{"d_model": 384, "n_kv_head": 2, "head_dim": 64, "norm": "layernorm", "rope_base": 10000.0, "qk_norm": true, "attn_scale": 0.125, "bias": "none", "tie_embeddings": false, "lr_mult_qkv": 0.5, "lr_mult_o": 4.0, "decay_fraction": 0.496, "decay_shape": "linear", "batch_tokens": 32768, "steps": 8256}
Each number is 128 + 24 x the weight over its row's rms, rounded and kept within 0 to 255. Layers, rows and columns count from 0. Numbers have three digits each. The size before them is the row's rms in percent of the matrix's.

# layer 12 attention value, 128x384, rms 0.0329, rows 43-63, columns 320-383
099:156133132149104112089133118111114146129116125099086097157142118114150118126120111140143141163164166109130135070190116132099111129136118163145133113110189153129122098082112131119121139139150143
096:143126130114147127148124150131103101134157131124162135110158138095107120120120125091119095155132113118134109088139145121110135137106140123116120173121108128116127092140126097128114144137130150
093:109121121154132117124129132157148087141135119156116126089092106129163140116132104136158150095152146123123141122122131057121129166127151128122098171160109113146117141120092114121141143079127145
097:098129098103108150145149156131163100094106091070100107135148104107121152118114104137134119121138112144159149172105144159106126117103144147095149152158185162146131117132134117142090148144129106
093:131146096116103103123137111076135159132143123128097127152094148153151137138111110101113097137084115124177153140102161148182141093175111149127143146067086141113165138144129131093128139128116137
095:115109118161161129117115172128103114150073098141098162110126097181119147163139129120103160148111143115156163172115155115118060133162107104132132099136109109129146151135113091133127146137107123
095:101140109110134116111140085131124155171160125141173123158150115137115135119110157124076144137116131151069135155140153170145125104124123111121128118197154135156153162111140123117144114159121168
096:149151111144109150085115091151104155120176161083159159133169162101094163142119119135140181089137188138150137126127131129131151171148163146154115114130132131131148145137140127094127081139149144
094:077137132108104147154113103115095120132131153117123148104070104134121146131118126118138127118125134117100123121127100154141137105189133120129139122167132110095149136166106143134153131098143123
097:146120107153126147164107137144141091134085145136127091113075113125138141103128121150105143095162093169122129110162098076085143111116145136125131127119141170129131076163135153103118104130145126
091:108066166103126124163124172148095169099071135167124108166133136150131163112160147115097121159163133119121113091120115135149126143087125192110091174158133140128131133113147092127142111148141111
094:155122201117087118113132071110121124108135121065104189127104086103147117172150110122146117088118135094110129141136163108120139125116133146146158162120172134137107119097121117153125114097094146
098:071123150156115154086113123118141128127132133155123128137126128117115090172120105110159132124139116133154130146132142150101108097157142146089156131134180103123133118149137111172168114125134115
090:097160120135138169152101106146093115132161118135127132084146155117111176124136151143182145135170141121138148153125143147131161100158115121161132122167122089101128144165102141086127152142101168
106:154145124128088140121142144177087150111134187119108127157120114142154130126134099117161108130109132133084140172149105117140099126150175118106134166103129125122129091151086123119143091070148203
093:103126109135152140089137104096131137145138078150119108114153136148134157154146081096145089120054118113131072120146123134105148090141171117151122118134145155108123110143113085109150145146171125
092:129118147180143146147125136118160111127186145075153133154112143111121144123124168165149160145125112114129135170110124150146141061095107109156121109118170168165126153127091159119158125145176091
099:123188135145165127114132161132149079124142139129113091110098143086109160152152118142184154106106136124163101142126096135155098150107109113175089125153163099135184123158131199152118140150101138
090:094103124131137140101127153128123113157154157130162131151153123167167070082107129121098115095118158162144130155096136112148107124097167090167139113132097126123131100149102152092103079131142114
099:141104135118073133126134131125121104121081133109121100118105143137138132157135101135156138100125155123118123155143153124084134122130112120131132146109114127147141164122117149140136056129118090
095:127143135112098162177130138135115111100171143139114163087140119147139131137114123121164151188119135146162141083136169132129106184129141107099097104110123154091087149147173123166170092112127110
# layer 12 attention output (transposed), 384x384, rms 0.198, rows 43-63,107-127,171-191, columns 320-383
102:135149117106095151127105106181146156131143109120133149119097102101154128118139147109121126116115125101140154128134115143099086150112127119115149106144117127098101126163091122138144103140185078
096:096141167084122142096115155087127120099117152150141135150121111156137129167113155114132131156114131137123097148119128138143150132115156076134150105143090152154129129138110125137159161161155138
094:150160141149144137102128169136124110166150120133121153123128115119090146077137085162106121149098154142114143160096127143148171147109165154126167120133108104173062130129144095103139087127140113
100:120091102109142111108106130159139141111120112105125161119140092112106090151121091126106125132136112132111093105145155108109175138146150111131124151114150131105145097158143121113105169112123126
091:105178120136144102148103184132137109149096149138141136143184185133145151087143135152127129139119136072152104157154120135103113133071102117110157103144103142135128159136137137085162139107115098
093:116128158119092129087133190093141147102115151155133168103119128091115109131137103152113104135154123115114145128164106114111125132118156126147138144143110105126137155148151182131105137155105122
097:112121151157113093097151144093119140126137127148138168103143119178120124110110071052135117095142118101144076073139135094167093163153102133146139090145120133102090170144150124132158148149155134
096:110106174132119099140137123154108152116146065157168148102125083119164155081101140091105119166151130090142133119108137103155141094158114149138143148142100132135125103116156107141143126128161090
096:135169093113094094114114191148142113137121115125091096114133078160084145166135120137124108148120118122154093137096154148119105129149125130138116136121142136137137109130210095077151086126172163
094:135093109130105100131138134116102084141102112125086160119179142130139120136131130159132140121115155109160100124150154154105139124075126134142158124116095133141117146142089140124114174118079160
098:133135106149148152143167150117155097161147153109132153137110130151120121154091105150169097135127101147082109140143146098137118115146098166153136137120106139112136130113165146145128128112153141
089:155134109132137107099129127154146148116119118117130102147118148157091087152112126112129116106106142086156139075123100082142133136124165098112125086104154148124103117125184121094128116131149141
096:123148142119110132145117136118093073124103143140166162136102158086131090117132142130119117113117139116141135126133129080105119137123092110136157137094149084119149074141087129173143127099143109
095:100151113132163137078146111094132153107157099174079132139149122165147141098118123102093141095122110157183143106131101152088164105148140089114117146141137111148074118149172134145103120145148113
100:155179159094114112070107155137179095131131109133120124100106159129112099113125165107090128145123109129128135135125118079082104151127151121106133130150154148112086131094138117126170135155178065
097:146154174154147132144128165119125157078126141142111146138130109134125090135135130113113115139129124168132148117164170112134089154172104103124165121154115120087117160124139125114113098129122140
101:076136091129122127151106148139122162141135154141140143137096147119133161123129151111104138107169119105112091103159109091152145146191118121171142112098150107149145119133177154097152156177104153
094:147109117131155123124090113107119098127126077107134128117162123152147109114106141166128174088118129117120141112165144127105124117107163131088142104125142124139106106150124128139154131078153148
097:098136125069094148131115105097137131106146104122113105114099065107106127161139155127134143077155094128175072167132094139111119134154143121138130145135130156139083151098121080130103152138140115
106:094132175108129135160110116131154115128102085128161104136135115132153114120136102119126132065125120121115103133155149115141112162128115116118123099121156165142116094134079127117138149132120114
097:121127126075166124129142156094122084123111120115134140112136166092140139090143074138142135122138128152155140080061118133104125114160124069098188132147171133151149128150102106171081164119095092
095:157094064147168116115145076107156098129100138097144138114101132122109095130112110111129144128135150154107168162216100112122123097177132126130169140130081109100105134116134152133135154134104120
096:116106111137112112095122106140096067087174079105131187106112179114131115149107141102140098145114155124086155108172063094134102097156165124096147125129144093133112131157122156173145079124105111
092:097102139116133174097154109131148084115161108115158114082125169090104078140108129100135107157150132148089111126118109147152153073096145126150126158157122123090124140163148161107128116110100141
096:170143137078093116124127166141164152131139163121147108079109094124102113167132152137116137117144178130133111127124162103137120142142130142150133127143100131147155167140115134118102104131112141
088:112080091184128160149115074097111101092152117156117115108098100152095120135162133116155142137168110135117166142095156138114105123117080065132111171085112154161135115163088162132100113119140128
094:146161152134137132147170144110123106150150188132066138124157173100129137084157129113137137109160111155118151168117089114088145136168122135095094082127113113125163133139152149126119131161119123
101:143146149064145106146107172092155144136082136138118080154187129140131121095160152127113087114120136130121133108138175171089146087108178151122117093151147167156111102153110114149129117143097170
093:109123139108124123140151128179145129142129113113157104122098137119120140091152113133123132113119133147150132152157133111145125145129116119133108140149150150107170146140122132151107140106045150
098:129168157122138132195100118123076137137125101168136147093160177092136131108121159127126142136157145123119144138123097120103127108121133124081096127119144111150130117142123108083120135153101165
099:119101150135100118143095156098146104107123109156135136159173101111137117120113113155114135117120125142123136151111097107123105125103092125146140114163139118114097136169122123144122102108134151
090:105133152088102165121081125128156102109117122113119101107139126116109072156148146128114139113123101133113098082121098122106111107109102157160138167143081148149131083131095182162137139123114136
101:145109109144065144067096111148153132093162114125145152128135081117114154078076151171105138121134166132149143092140113126120152148120148143146114117142166142099118097139155129127094150114103162
098:136109130113150119142146146141139127124211108152150135109158114103178159153096161142128138160154132149093145128163101136102157121120101127156111095107145101115157140128114116113111197094114139
091:145144120086140108135136144106130153114139127123128132147173144162066080108157134124121133136114135080094120136143152096182135162106111122128127126138134121156148144173136114110151108128151143
100:124093105116145145141163099104128109162118132098128135123110124165148138113125127110096172088138120132113098151091108092119123140096151169178110156141114135089164149177126137136126089134132095
092:118117095168103122164118074113133117139086090070080125104123089099088104143138147141114156107096108121124145161191100139158107105142125155095105133122117143113127138171145122146123144126129170
098:122136163137107150115150103131144114148107113143118133114137136112151128145069096121094116167138116159135113072096105138120141130118178105165125135123090137118096155172100117153153148102153146
107:112153152095178147089144144112129131153147157127146127145147140174125150130093152186107098166130105166110120149151099100137150108110131133144157105120115130121100157157067126109081108155142066
091:123176136153135142136138118127109193131127128185117169100151109118159106093117123154124102170099106125122119112106118140150111149107122182117135133166149083082166132145139133135150132144100137
098:053098159135131126109186184112125120108131138146104144132136151155095118123098112097126091135134130131088150154118131132149127157147120114161175116157095174173116200125131159121162123139076158
089:114072080089158091170143149123091150140119133101131141120155141142109145140105131102071080151147139080086122135148118116131101165140158128172145104175159153099105100137102147141146183125130138
099:133121144120097121142117153131139124132101157164106142135116119112128139172149157132133114124115117134126159139108161112111132112115180167155154152148147135136142154152107107133072082139142136
098:119129082125134161151133135131122151149132126141106107145134127085150173140107162146147141145125105132116135092145134180121144134100118161152124152183119127139126138109116094080099151106087102
104:171130130136118109138114095141096127119049124149125079119146127148097144125145131097127104122166166138157103149134131133122131147135093150123128136099164145149115107148119123117137149142101126
101:114141119155098133078126146151113101127158154165135133140149144136148139121125168112137106124144128128146160104101154135122096116123097136135132137133098117148124150104089111142171117099105120
109:122077163113182154087121125139088105137127097140137136116123158108138133142140142097099089128140156152114075125141128169104134117089190113095138163133160105140138143140196122117142116117158142
095:152162160095090121127097093163120158106164120140131135141139107134121118135174103108104129151145146148119098143117112146160142095134108107118150086135138174090073095143138145152123118090141131
097:111165129141142149126141100118105143166114081143122118108115124113145093120098141145121135116116112146132084126114131116126159128117172107075171102132174137139124079144147127097193139095130154
110:101137065202157146139103126121164119126073137173135118137128134133132140118096111104147155138133142135139135137132134157141117107138104107103119140102159137129138094122107121145103130131138153
096:088122151135138152121104104133124171168146143103162155149122155097144098153122078123152127113149123099141119153155117163140148119091128142133140146103134108099170081119129115138138132128127141
090:159114184121128100105123125111094142100093163084148179134119153103128128136171124117095100166138116140142139158112144109168158119169140132115128120187113110093112101125134121148175137146125070
099:133158146158132109120083147179150120120117117153128149139148153123134134153124163127147092159165123106163154152098151124107153135134157108105103089140155092200134141141155122094094112115165136
092:147143122150151122153133163134149093140146127131121125165110109127128145112111116138128129153097099177151120188116109169145108147119096136157103148120098132126130144107122110126119148103103082
095:151138114173104106119141145130133082127105136139118143110090111169107148110134167122107147133113127118134138111128151131145121143093153124124100147151072177106124149126109134092127128139117094
103:118131155097125112115132091158194125148116099113158136142106131108146122112159149157123149127112113124090113112103155129097155148121129174127112128181137149189110151150093115153104104113119104
097:154119129160143158113126097085138148133158099106149138138135178122110114131124108165135130147132136114171191085140111159124113126130092143131070151122162125187141129145137097105129103168130143
096:136098135137121142167138141150143113089150124143142139155115132109131111145115165126092163101152150133104153152100148126107100139126079150105137158125142122173159124093166124082121133132129085
098:138110104148130115155152124136114122115133144155133101188142088116138137135155106122159148118098129130105158188127165112147123158105142148122131127148107093102147122089082125123118111105163077
092:093130108074104133152113134157097126116131134105160110140118156097135136129155093131117134102141130174116165101111123160130166089111124127131127124172130135078102116110111128144131145098138134
102:092117145147118112165067168107144102132156104111144099132160128130105127088095153155175119136127148114114128082139169109092123129065100137113160139134100152124156117116125123142155091104125134
093:143132096121163112114140142168133111155128156176095097171171068135120125135153127164135091152119151144142149162120103160147150135167158130081140146148164114130192110134149094145098100130181102
100:175108129122119166125104144124109118121091130145138120146095120133114110138186122095166105134084119140083112147118138143122107149084120147053150159126125121127137099123119115147148076144099177
# layer 12 attention query, 384x384, rms 0.0375, rows 192-224,256-288,320-351, columns 320-383
040:154120130118111152091106125153179092095114155112101106135067104128103119132097100130075122130128117147117104114119129126112134158109158128132095102062125080112121144138126141128122130114104133
063:144180079179151135122108168087119148142158120146148119130154124184126125111151118126137139115113131106129150127141131107174099118188136131132119133102133112153111193175125104149118125155098118
109:158112146101087090072108110151145140108147206111115135154138127137104155143114105095128112159151154169141153120107081110110147131128138093101094135117096139112105152132146144154106112141129161
074:165167109175120125172086148111155110112128134131138122149104109140136124127077134108197128148138150095124097152148126179095120124134129135131095137115144101111111136078123120089131146135145118
065:160139142143116101149140119079155138170140134166140136119115122107137121121110136096170121151107143074084134111128108130163102160099102110119143160128128120092135125146111146119116167122150137
107:132117114098115085136109134164129140108129130131129137125088129113101146119101169163107131164143098167124114142113146164100129142091136112095130126097129113099094116137126130142115122118141171
128:140069105138113127132087157148091148142083115136137147131129100106163131138089131110122118145143115134141136142106127116117124159117128136136198157117122106143137118091087145135154164135117104
104:117090145100140163149187120123159104118125075098148108126119123178149141124167151110126145114136139128119124118174113091104100139138130160118173165142162154118143165135133137143107163115151151
089:146077124109090116070128154174154128109124147124108111145146115129097084151107097111138110128155110142123095157102158133121112138137124093120153134117142151164113123167103164157092115128113141
078:146118065136111149127084078149116108110172132124173155103109153143151161078098161095136122143149114129091094155089174131086166137139094097135131108135146102131138158122130127129141157104127157
113:115117126144114122119080119158175141090154185153143156093133137096088119125144142148137119157150139168162113121105115144101112135137116097125152128091140091064123117155116130154119136194130138
091:160106149105054126112152102172129139132123134126134111166087154117113189115142141107126142138140107167137125140143128152128147107129121086087147153117128118115149133132086125127113130103125110
110:159156142096105095105134103145161118135122130105150088174132123123114121125096179139131139163167136136109138154132128146110071112107138102138149128110153127099132112143132122085125114171119171
086:145144133092135119134142132112134128140130132109154105112111144106114125121099126175129090143113124122120102120118147125119111119121158125139137139089153114127147151160134126105073121110156168
097:144134137115124139149120130114174110151151138117126144086134127103108082171114118163169123114126095133082112132151129109111080171106127130146143137149120149098186106137160171140133139148162139
092:108111115137114107126148127160136138112145119148150087087128110128173165115131125158169156105130139147084162141150122124110138145159140107132125135141161144086085119076137151143090136173096193
098:129125096150149133125126134128134106148105151125138142111109125107161132089129123133104137148100112157125122131073117097131181149164127120154140126108114151118125128110140093142130122085101123
150:097163105130115082103164092157158135128099126136124105158132154114113094103119104081141150136124139153138141127125123122106145162140126150093157144122133126132174089120132128126072134115104117
090:137112094144160168118103135124154097095127099088136173147109144148130142135113126131130135128129080129106133117138130100097140123161141160147123110136106097133114171118136114135155154125158113
113:143119108087122137147099158126160161159141107086145112123153094149109134136115122074139121126083112129140119113138167132122105119146136119134160138168130129166144095140120112096124162164123127
118:091157130113090131089118157192095133123114117143092110147126139150171102110119119124136106143136157128124112124174099124140088141150144096110155134144142121134129129122111115116075125174093115
089:142108103111145111130170146125094146081109117122129116108159133069080135111123093132089171147107110121138129139127145116090172137108137149127136092097123136099172110137113158194159150132132167
104:112147105127115109108117122104129103170070177143138111134091105161137142200101161136124101139124112108098127092177105113142116147120189147119133123146156088148127156153133106158109150120106119
114:144079128149141130113112128147152135184106126108080114153146136142163109149138097096145156112113164148136175110121111125117145110138138144140128119102120126117148130118119120132155155150153127
091:105109097136093118100110145095143103138160170110114145163126080111108108157109105131160111095174143154142108132109136157131117101193108179137131122108132118099144111107105095148122096167174133
099:138162091185146141144109124156130151111126142147139104093107110074152152117124113083123172153076089104149078141114109092123134113141140113160102143100104119119080166146131142144127162112116079
095:165159148145110089114074153115157152071112162109136176108125164111120141108156118133125135124107122126144108130125128091093123111106125126096067161169163112141111115121131157131130107116102097
095:123114123131174161158117118135140124099133166112140140115094129140134170133136097120149145111146137087118112100120106120112150149154131133139075158127095133117111101174159123114128166091091136
095:125098126135134126134117109110105145090152152149141114156117097126156105129108156148121149117124122146121154137159149124116149121096159136169137087093150111159103160102136111126136134146125158
087:117147098140118068083096162113136163114121125168145131115162134081144147046138110105151090131160141138102115115134140128082188149143139185131091085124166112148098139147156129135122105158146114
103:115138126152136123142150128137123106085097117093097139172125147128097108119169119122119124130112114112138142179107162132146126143120129163106128113145116100112159090147137088098194075105129122
083:179123134119102145123153112121134110148093139111149111121138103151112136160152139126145119128095131161103102150156137156119111108145113128109149127126109117089071120154089141164167144175131129
097:141136128126172121142142158167124143132112127113153110147130127115105129094119115144171082103154128115131110136104129134133130149115146138088115135146123157151112104104142088105099158137123105
030:130163120134150107127134120155174120178154114131145190108107143137129140144137115106132128121144151148114142134125148142187119120109134120116111112125062136141172123103116134103116148154139079
046:121116134155148118159088119118168162161107126115093143144099150188117123162124138107135138104146166139128142140165124131127107151123158141132132126140136162128127134171137144102159158102096111
087:145131129108169126171167108125098110107127116106138086189140164128142147119169112109110121131167101099158172133110075092123113141121103109162108126127121121143108131152092121133112088135126102
051:156147111168101082086109097072124129118078126131131105081111152099091109084126114069130116153103112165138135146137106178132108113146126118104099057136143120113141093113160101121107120135133142
061:128119107098132098138143143104098105085092147117150101101150151159132123148136115152128135115155109119173128053115128144150148149112154140151119116121129131117122119124164147107112108122124121
075:148147121110129129196150140110126135157138111129169107150155104121158125063116119081153116127106106146127100149103105084133125137097132121124117118086164110110149103123104075146142133138110071
125:127089111146090132108071113153134148155155154126096183152150124091128161127156138132102163134129105144107157130138143152125096105141142123069178149112108123131127151127153119104129156167078099
086:126164146137138152126158105109127154115131159174147122173120147098162163097140099115147135121123142138115159168139140117134183102112122141141131186122094114105134115124126121100120150106167109
062:141162086111124127128141149156104096135156139143109138078127132171118125096120172138122097126135126127131124148103148103110100152145125092128146147104119130141171136102124170149118169086138150
063:105154132129131132103107132126153139099094163165079133094125127154094124156123142130108090126147136085092156146155155150132120176098158116071125142121159142167128151095122151096144159116121141
077:123123081099157096126113132127119135128127120129138140186154105106138104161120108097157130110121105130128157125134153095110135136130106099120076141132145150141116168138120166156145123117156132
071:114117123145116122118127134082164130117207158153138158138112135110121176134121136109107146145119120100149125149091125148140142119134160102086128139139158131143149068113130165142085114162116129
082:149125137133139155116117122122070091167145145130124095194093105176138142096134119109111151126128124129164110128120124154161110100109152131127085178141124159135146149138103123184136149163106146
062:095121080143107216154122141142145095145118147164125132150112100131094142141100100102125123147137121138148081158133111150121150172170156097131123150132131127144085143129161104136118138146132129
072:103145157099131145123138131146125134106133066148136104147104131179131081082145102108079167129113111150137140146081153110165165157113147105128115109131146111147076117147111132153128147135132134
068:121124124159087113171117137111091129133126173125112160142108105108099171100096134109118162135171160127129146162143081154112120101129134139111161153111119125183086119087138131083129172126124135
077:149075186120120105142178118148140113083121112134099086155150120133102114077146117127138142140111150151154136131125131111136130130071120120130168176126123101154114106116128112129187200133150128
162:097121142133065139121087146161125170148151117138124127147131083109120132120114105148177125122135141117146136116136090129130142126184127110140167158146128124090138129104109160108141147139130117
073:172105125148138153109122119154112142132125148139114158125113132121146131151164122146125113110133158158111096144101153126131106117134102163099148100145136111146132098123095151118134087163144122
078:121095143140135119145159107120085125120139134127115137131136119141147101130113118136125148117148122166162138093156100089113132134107118086154148116127083135158100146176085116146131151168187109
084:173115081135162123107140100144161096123150121141109111131127131114101168121106126117115118128132111142141152123116090095133058147110183126140152108157154107138172130128090158113133137158106113
081:123127107166106117156123116155109098102136168123120120173123093096117177132121194124115133128117094105120069128133124133128114101126138157134155103144124120135135144114162094161128116123138133
091:093082128135127085045098171123127116125167128106150152142156124076105118130129121188131097144156061093134118116101118165120115153144094132139102129089112144137121156127126108119130105154088098
109:127181163143135149118143151126134144142091186158107169042143168098115104177147144129126141115129079091139121109123125114130182170117149081092108113115171119133155148091160114142129119083129137
079:080132149189118143143069139118125090095128152134136139127151102098137117138139151165138129131137105095111112127094157095124173104138114129126109109098135111117124146150161123126127113150099147
076:179181133099124150088112145102124095136167104128098119076158138176188097168124135120123150153139152140118141136162147141160115134112151154135103116141123120151129114112122131108115090136097137
076:128166146133098146104129086136092131069161113122153103124147089107125130144114149119082162131109119100154137131143122148143105117164129125118116113111141073101135142147137140117162096132122118
086:172112131139128128119120130116174118110148135142083159127083163130119144139115102110171135100115154094115133164151141156150135154123139149136089133170138171153101124099132123127131112111151151
083:121180130129134146143130147101133112156117085135140111119115144158138090136108130138165157119124151145114154111108151119107141114120141151156100139143138131161141163096153117155077069119129098
064:139101138111117093186152137110103183152102110137144136120149121170135132140184119110100104134140137119143116133102108125105113148125133108140131106102152136114147122117114183148099135139143179
104:103160144140122173072108125172117096122133119101136145133111118134143109109126123178148159116115119121097100150107138102146126128105151081114151153094133061116104100144126117134109124122098104
081:131141087161110133117142120088135107130138102110092125146131150126127104172062132118156142147122114130106149137124143081122139124138096141123099152137127108125123172131171148132144098115090108
094:151166143156135108145112156106111097155122113145129113145119106110159127171162139139149168111118080104143137142133143171150115127198135113109077096133135132132132110126141121109119139138130124
159:136127109108104110085107146180125132104148179112115133110125122100091170138123149122131121158138121163119100138108128118109117120117137092131127139098109104109098133125129128149133137183117165
076:149129103116110120140093147173114120119087145115134105111130157093099159148100137163142128154111153139103104130095153097125119145095145128141167109128097104120110122163081154117131112112112184
101:178125092073128108107121105170112116148124132118154130148126125099097142144164081136119122111160161146140131090126117134109131142118082132130129143147129119150135113137122133191161136141133126
093:142118165142061115142135130160131113108152136113138121155113139111098141139120128115151130139157154109117138170125144135125137092123172095108131123108134115108099132135086137161064126120131135
093:126127123124135150165162134136156131167134150140127165141127120150119140131121127159123133128135143127105187108160126138162129159117154147138106123153145110134127139169145137117121144124136091
087:143130113104129112100129107167093140171110135139154118126125118167110095104136157119096073163084149110109113155151167141142128142142111113170207112103124174105113135133159144148122127164106141
148:161124114146129117103080101147135108100151138140146171123127114101132095134131150120146127151120094146159141123116143107130177137118093106127145102096104116130122154142124116142163133115122138
088:115136121160121141161131137153097124122133127065163102158167124129127121120136126130135117112157137101100093126117106101099119125169185148147125059137138120133087126148101138101124130144111108
087:136094164113150142109140149111119192137112131120073141136118151098130121101086108138115146109132129144117101113146173130098133173119136116098179158130112140135139096144120110152126120127085144
092:139128113100100135100106103164070129126145150078109130112136086101100123125105139133108111152133096120158112093122126133105145130132153084141127149131126151116083099144106112108159114169141158
117:150110109131128153105115116144121143135180121128108116073140100144123113107139121135134143152136167115166116111129182142126104119120105123107156104163146154089105138114140157111095081189139123
087:088145171109091116113140135155096125073106121121118148148129098110156118116094164142179115089147157171122138144090141140084108095111149120124134139143112136158131107095117101116133115129071166
099:114146102138146127131130145140134129135117128130108122100124108185097095167100130157100158097077171103150118126130125125158129126106123125119146128132135140107105134116142143095156117108104134
084:176110142092126125148142110165141121159147194146167115160143152142092140147110094151110113102135109131073091133117151131084125126136165090135139133124104116137149122126095124148100122133150179
090:139106129152174094150131114145149110140133148085147098125121154092111124186082089156128179093153107122133117130107096130116148171167142156152190121163142112154146117108129113138094141157154126
092:109130151137129151118115139151152134159120152130142152093121133099142144161122164122108143130104115149131123122145131117131096109161125121126145119090150120081134127115146143138079088111081115
087:116148122164131165091161140132116140119135132158080097115121160118121113127149135131140140166116144128169162118159139073149113122119155132078096148133131121153112148113131123172116116092101060
131:147142163170129147118148124162129116105148126090164098156164177139135159113127122131138126147128127107119148148155114131134146112116112083094124128131134117123144130127156130091145135127149140
088:091159125114158168150111139158135094122110124088183072113141140126122136210113135115127127143093097097161111158094120136164097116144129117128100120146126102132138148156136111114139143109130123
090:137106102110097137123096125144147142157118111175154122130108133115133113134090115101142105148096148196173133110073168102111173145113131125090141124163125147121194114162149132163107133125157124
106:124133121111142133144101128133125104154139139141142102098149147134132123125139114148121128102171124114115112159144105182147131136147148078133144160108116150154130122134089111138130107140117129
085:125136133134102159118116134159107088120127116113157123117103118163080127135087120136136136126124135171140142133133130117115158138124168155110103135125113114113105134092072168134147138139132153
089:145121136117138113122131152141135150091133162205136134117100143146072101119096106143107144138186125098132115097179117146162130119095125118117156142134127105110100125155140140165121100116151154
108:144101102089127103137157130138091130148097084130132128166116117116124120134134107118123090151120089150134096102113102126125131136138105165109148118179172109111115135127070149113131168146117129
092:095127108137155128152132128134111145169097109143118129127162129102141139163157169153165128068107107130128107141129146165100124125109130093144124152104142129130106128080071137122158119133111142
078:112093124147131126153140119094131155127122107136110121145107120148134148119189109106141150078116074143162110161126105124131145131174155072156149113164114085160114140159103125114144117129134124
089:149113176116129137135109149119113138130092164115105142148119149071103132114144138144131138147129151127090106165108170132140102114130108143114090122170112103147131122119072130120110102136171127
087:136135106121167137202114120090152087122125183119126146147106113124125128118101145141143144071129158121150087124113123111162115129135150109154134090112123103118169102077120107100098118146144111
084:149165107143124114118113094115128120107123102148144095134142119113147124148123116111135102126115107137121103126148092164135205108135143112150127152128132128123145171117119144153128150167120116
089:130166113191165115122116134115116129139091110134110129125150130160181081142136135148092137152136129137138177078140120094143116134133143123162132153152103136157109132182165122100126118144162130
084:115092151129108139100152128096083112132095141129155139145124093139129114145142138157127124136135080130104126125147159107123170138166118126141061118139129096166106079150142121108163108113150146
084:145118144107120067103131184153124137123127139152104113104159129140117135151147140123151118142088143141121099148083106124104115148131157119127118126145128132159074111118085136149066089141116131
# layer 12 attention key, 128x384, rms 0.0356, rows 64-95, columns 320-383
104:103137115131114151109136103158136101104149183107116144120131107123085136107103151129152128128146133138104132129109151180133145095141118059086113119138154141111098104108099143101126134162102132
137:107128122105110121096136128151131128101127162122122160128133119111076151151075129149136127139102111122136124130104148152110114114109123098085114126123136122090111127108105140113117151142122140
096:151113143134144094158094105116129114121128102103107100125135143136213133110154086104080112145126140116144118129132110086130114132093141143178130120125133102171142146117125148159105128105159102
083:122111144090117109105128097158105141102105211127167138139106154142133133127081101118124148112141141158167123146117131119126126105096157106119134137157134157121153126165101104144139137147124131
098:083119086153176127148132138134114112156121086145147111117134107141153150125166148122125128125122137105148135114105113122141143150180125146139127122127116118128130135126159108134142095119126105
092:092133115148109159126113154107134111174150140155105120097153159106154107130141129085156123115141140120149152130110128104142208114159097111154123108096077143159150130124117110107096126128152055
104:155125148103094108150109116158131175136098130149132180139158129112115144178099131149142123170128144142145124127150152165096120154074113109092133135114058126104126105105114116089120110132109148
092:134138144116150136136153116114156145159127106138115146157156144093170103144080115159164161128158121091089169139138092155104112106122060139145133163123106119132157114153155119168142150113092110
098:102123121128119166113114103145172126107131144122167127096129128121084139142111106142129150161098099129179123123104125118144084098131166131073128121157149144097137147119124173148140108130117104
090:108134156060109145118153112116118143119124158123122154119129126127126141104116119122136098173107120126118090129134192163110136103119089076134136141124153127148131133134158116134125130154114122
093:137095119157117085116130124141110117134097139143154129126133149139118145129074136132099128130162115193118128186116140089093117096177140132177126109157106126148172138095181133117138150107133121
092:163119126130105101124155174142148140100150154138125150141117132140147113175088086145125118136125092177145116160133138145166145100109098100102165140130150165137143157109138117109145128144166121
092:120094141074097122114083139147134124129141145168117111125095153118113118099127110138139134156153126145112156136115142144139159122116152153120136102107083127155131104124109125135129156164124139
092:116111156085124107128146117136126134138142214127114173115158139164092126126090181128137184139139117192128119138106159155107091080075136119107147135118097101079120130161088116140123149141116131
092:101155113154152130127117153104149087140123134138089138130108128139095131133147143133134130137126129131171138087134137111136163108106136170151133094105162084157139119099129099154116164129118099
103:168162140071115124104140151156119131118153120148112161137120104138092113117084120121144128134135150126093103158148152154152149155081106123119150081111106098146105125144110115099127098174084150
094:136143145134129160145091136111143133136153095155153102125123135090139115121124112078152158107078138109135114136136116126147118149092135153154130121054120114116132144182128128112145147106185127
101:128080086124126175138111154168117103132097100151131106107106116120100121119116098152135157134130110129128159124132162077139127125145132152104135087146103127156185140150129135156134123071123121
093:129147124153138173135153126105097147169143119183150151099115142117187097140162121119092108089160144127160102143131119143149122111167125184128151117171142132140117137093132105135128132120129109
089:135108164139130143117128187141108133109138142114053131112122132137120129094122142144144120135142122095128125143138110101105142073185116108139154129127113098124131125159143153121115136076128148
093:124121116149161136069108106156145131144148134126154165145132152127117091129133129163151141126119120139134090148095140104170122100096153111111137114133100179095079183115090147122131129165095123
092:110123130109121087102106103165135104123156150135071094138144111080139156096093189111131094140149129136149135119133124153145095139126156079142142135159130123115117131154112090116140114124104149
088:187106155106160074081091119157129148110153123124109130139145082153113161146135114099105099139118146139116130155118128130133123127153149100145123117151117103110128114184103106144126154139093155
098:162157170114150131159136134118121115114167122110150161119101134110141158119187082120123129104173150163145117133130141061137123147063109121103125146151163133069139149130143165136140089089115146
101:141181119153136130115139136107144092107138116103131131118151121096096125173120103143106107132120162158152117124146127121132113086117155137109143112068144131099122111082111184145118125153165155
099:137117113104153079089090120099106119157151096159131142124127104160151124111156128151136118113131128111125143138134116113131105117141158173183091160134134131165130129077159108145151096134121152
098:141108138139060160118135166135161149161173144076129092113125153163120101117150190128168131139121135153134140114155143141111141102147113097112131123073135123147154123089115133137111152163089150
089:104130146125171094137116163154180111157159099117107122126143113094130108145096110109131084122098116179113150125140094076113181145133161131129133095154146145152148151137131124128146101118125139
107:138192135153130130160160127116136129129147108102142123169101090124157122114169152120166139138114134097158140100145104126132132116100125164120148149118133155127161117129118098110149123120192104
101:162141099142172097106111129119117110128141089101133127122133125125183089132141108106123110153134117161148147164148123131180131140092152136149144141121113141105187136158121127096118151111118092
090:139135168148119119146105130152121119079107149157111152114100155116122142141127137112109107103151136149169123134128158137131124085070111089135136098088130120090117169148105169119149146134137127
093:151124089080114137145134160144117131104135154097121169145120139125069159162102088129181135140165108148106143133142151146099099111123086126144133129108135136099079140105096122129157108130118133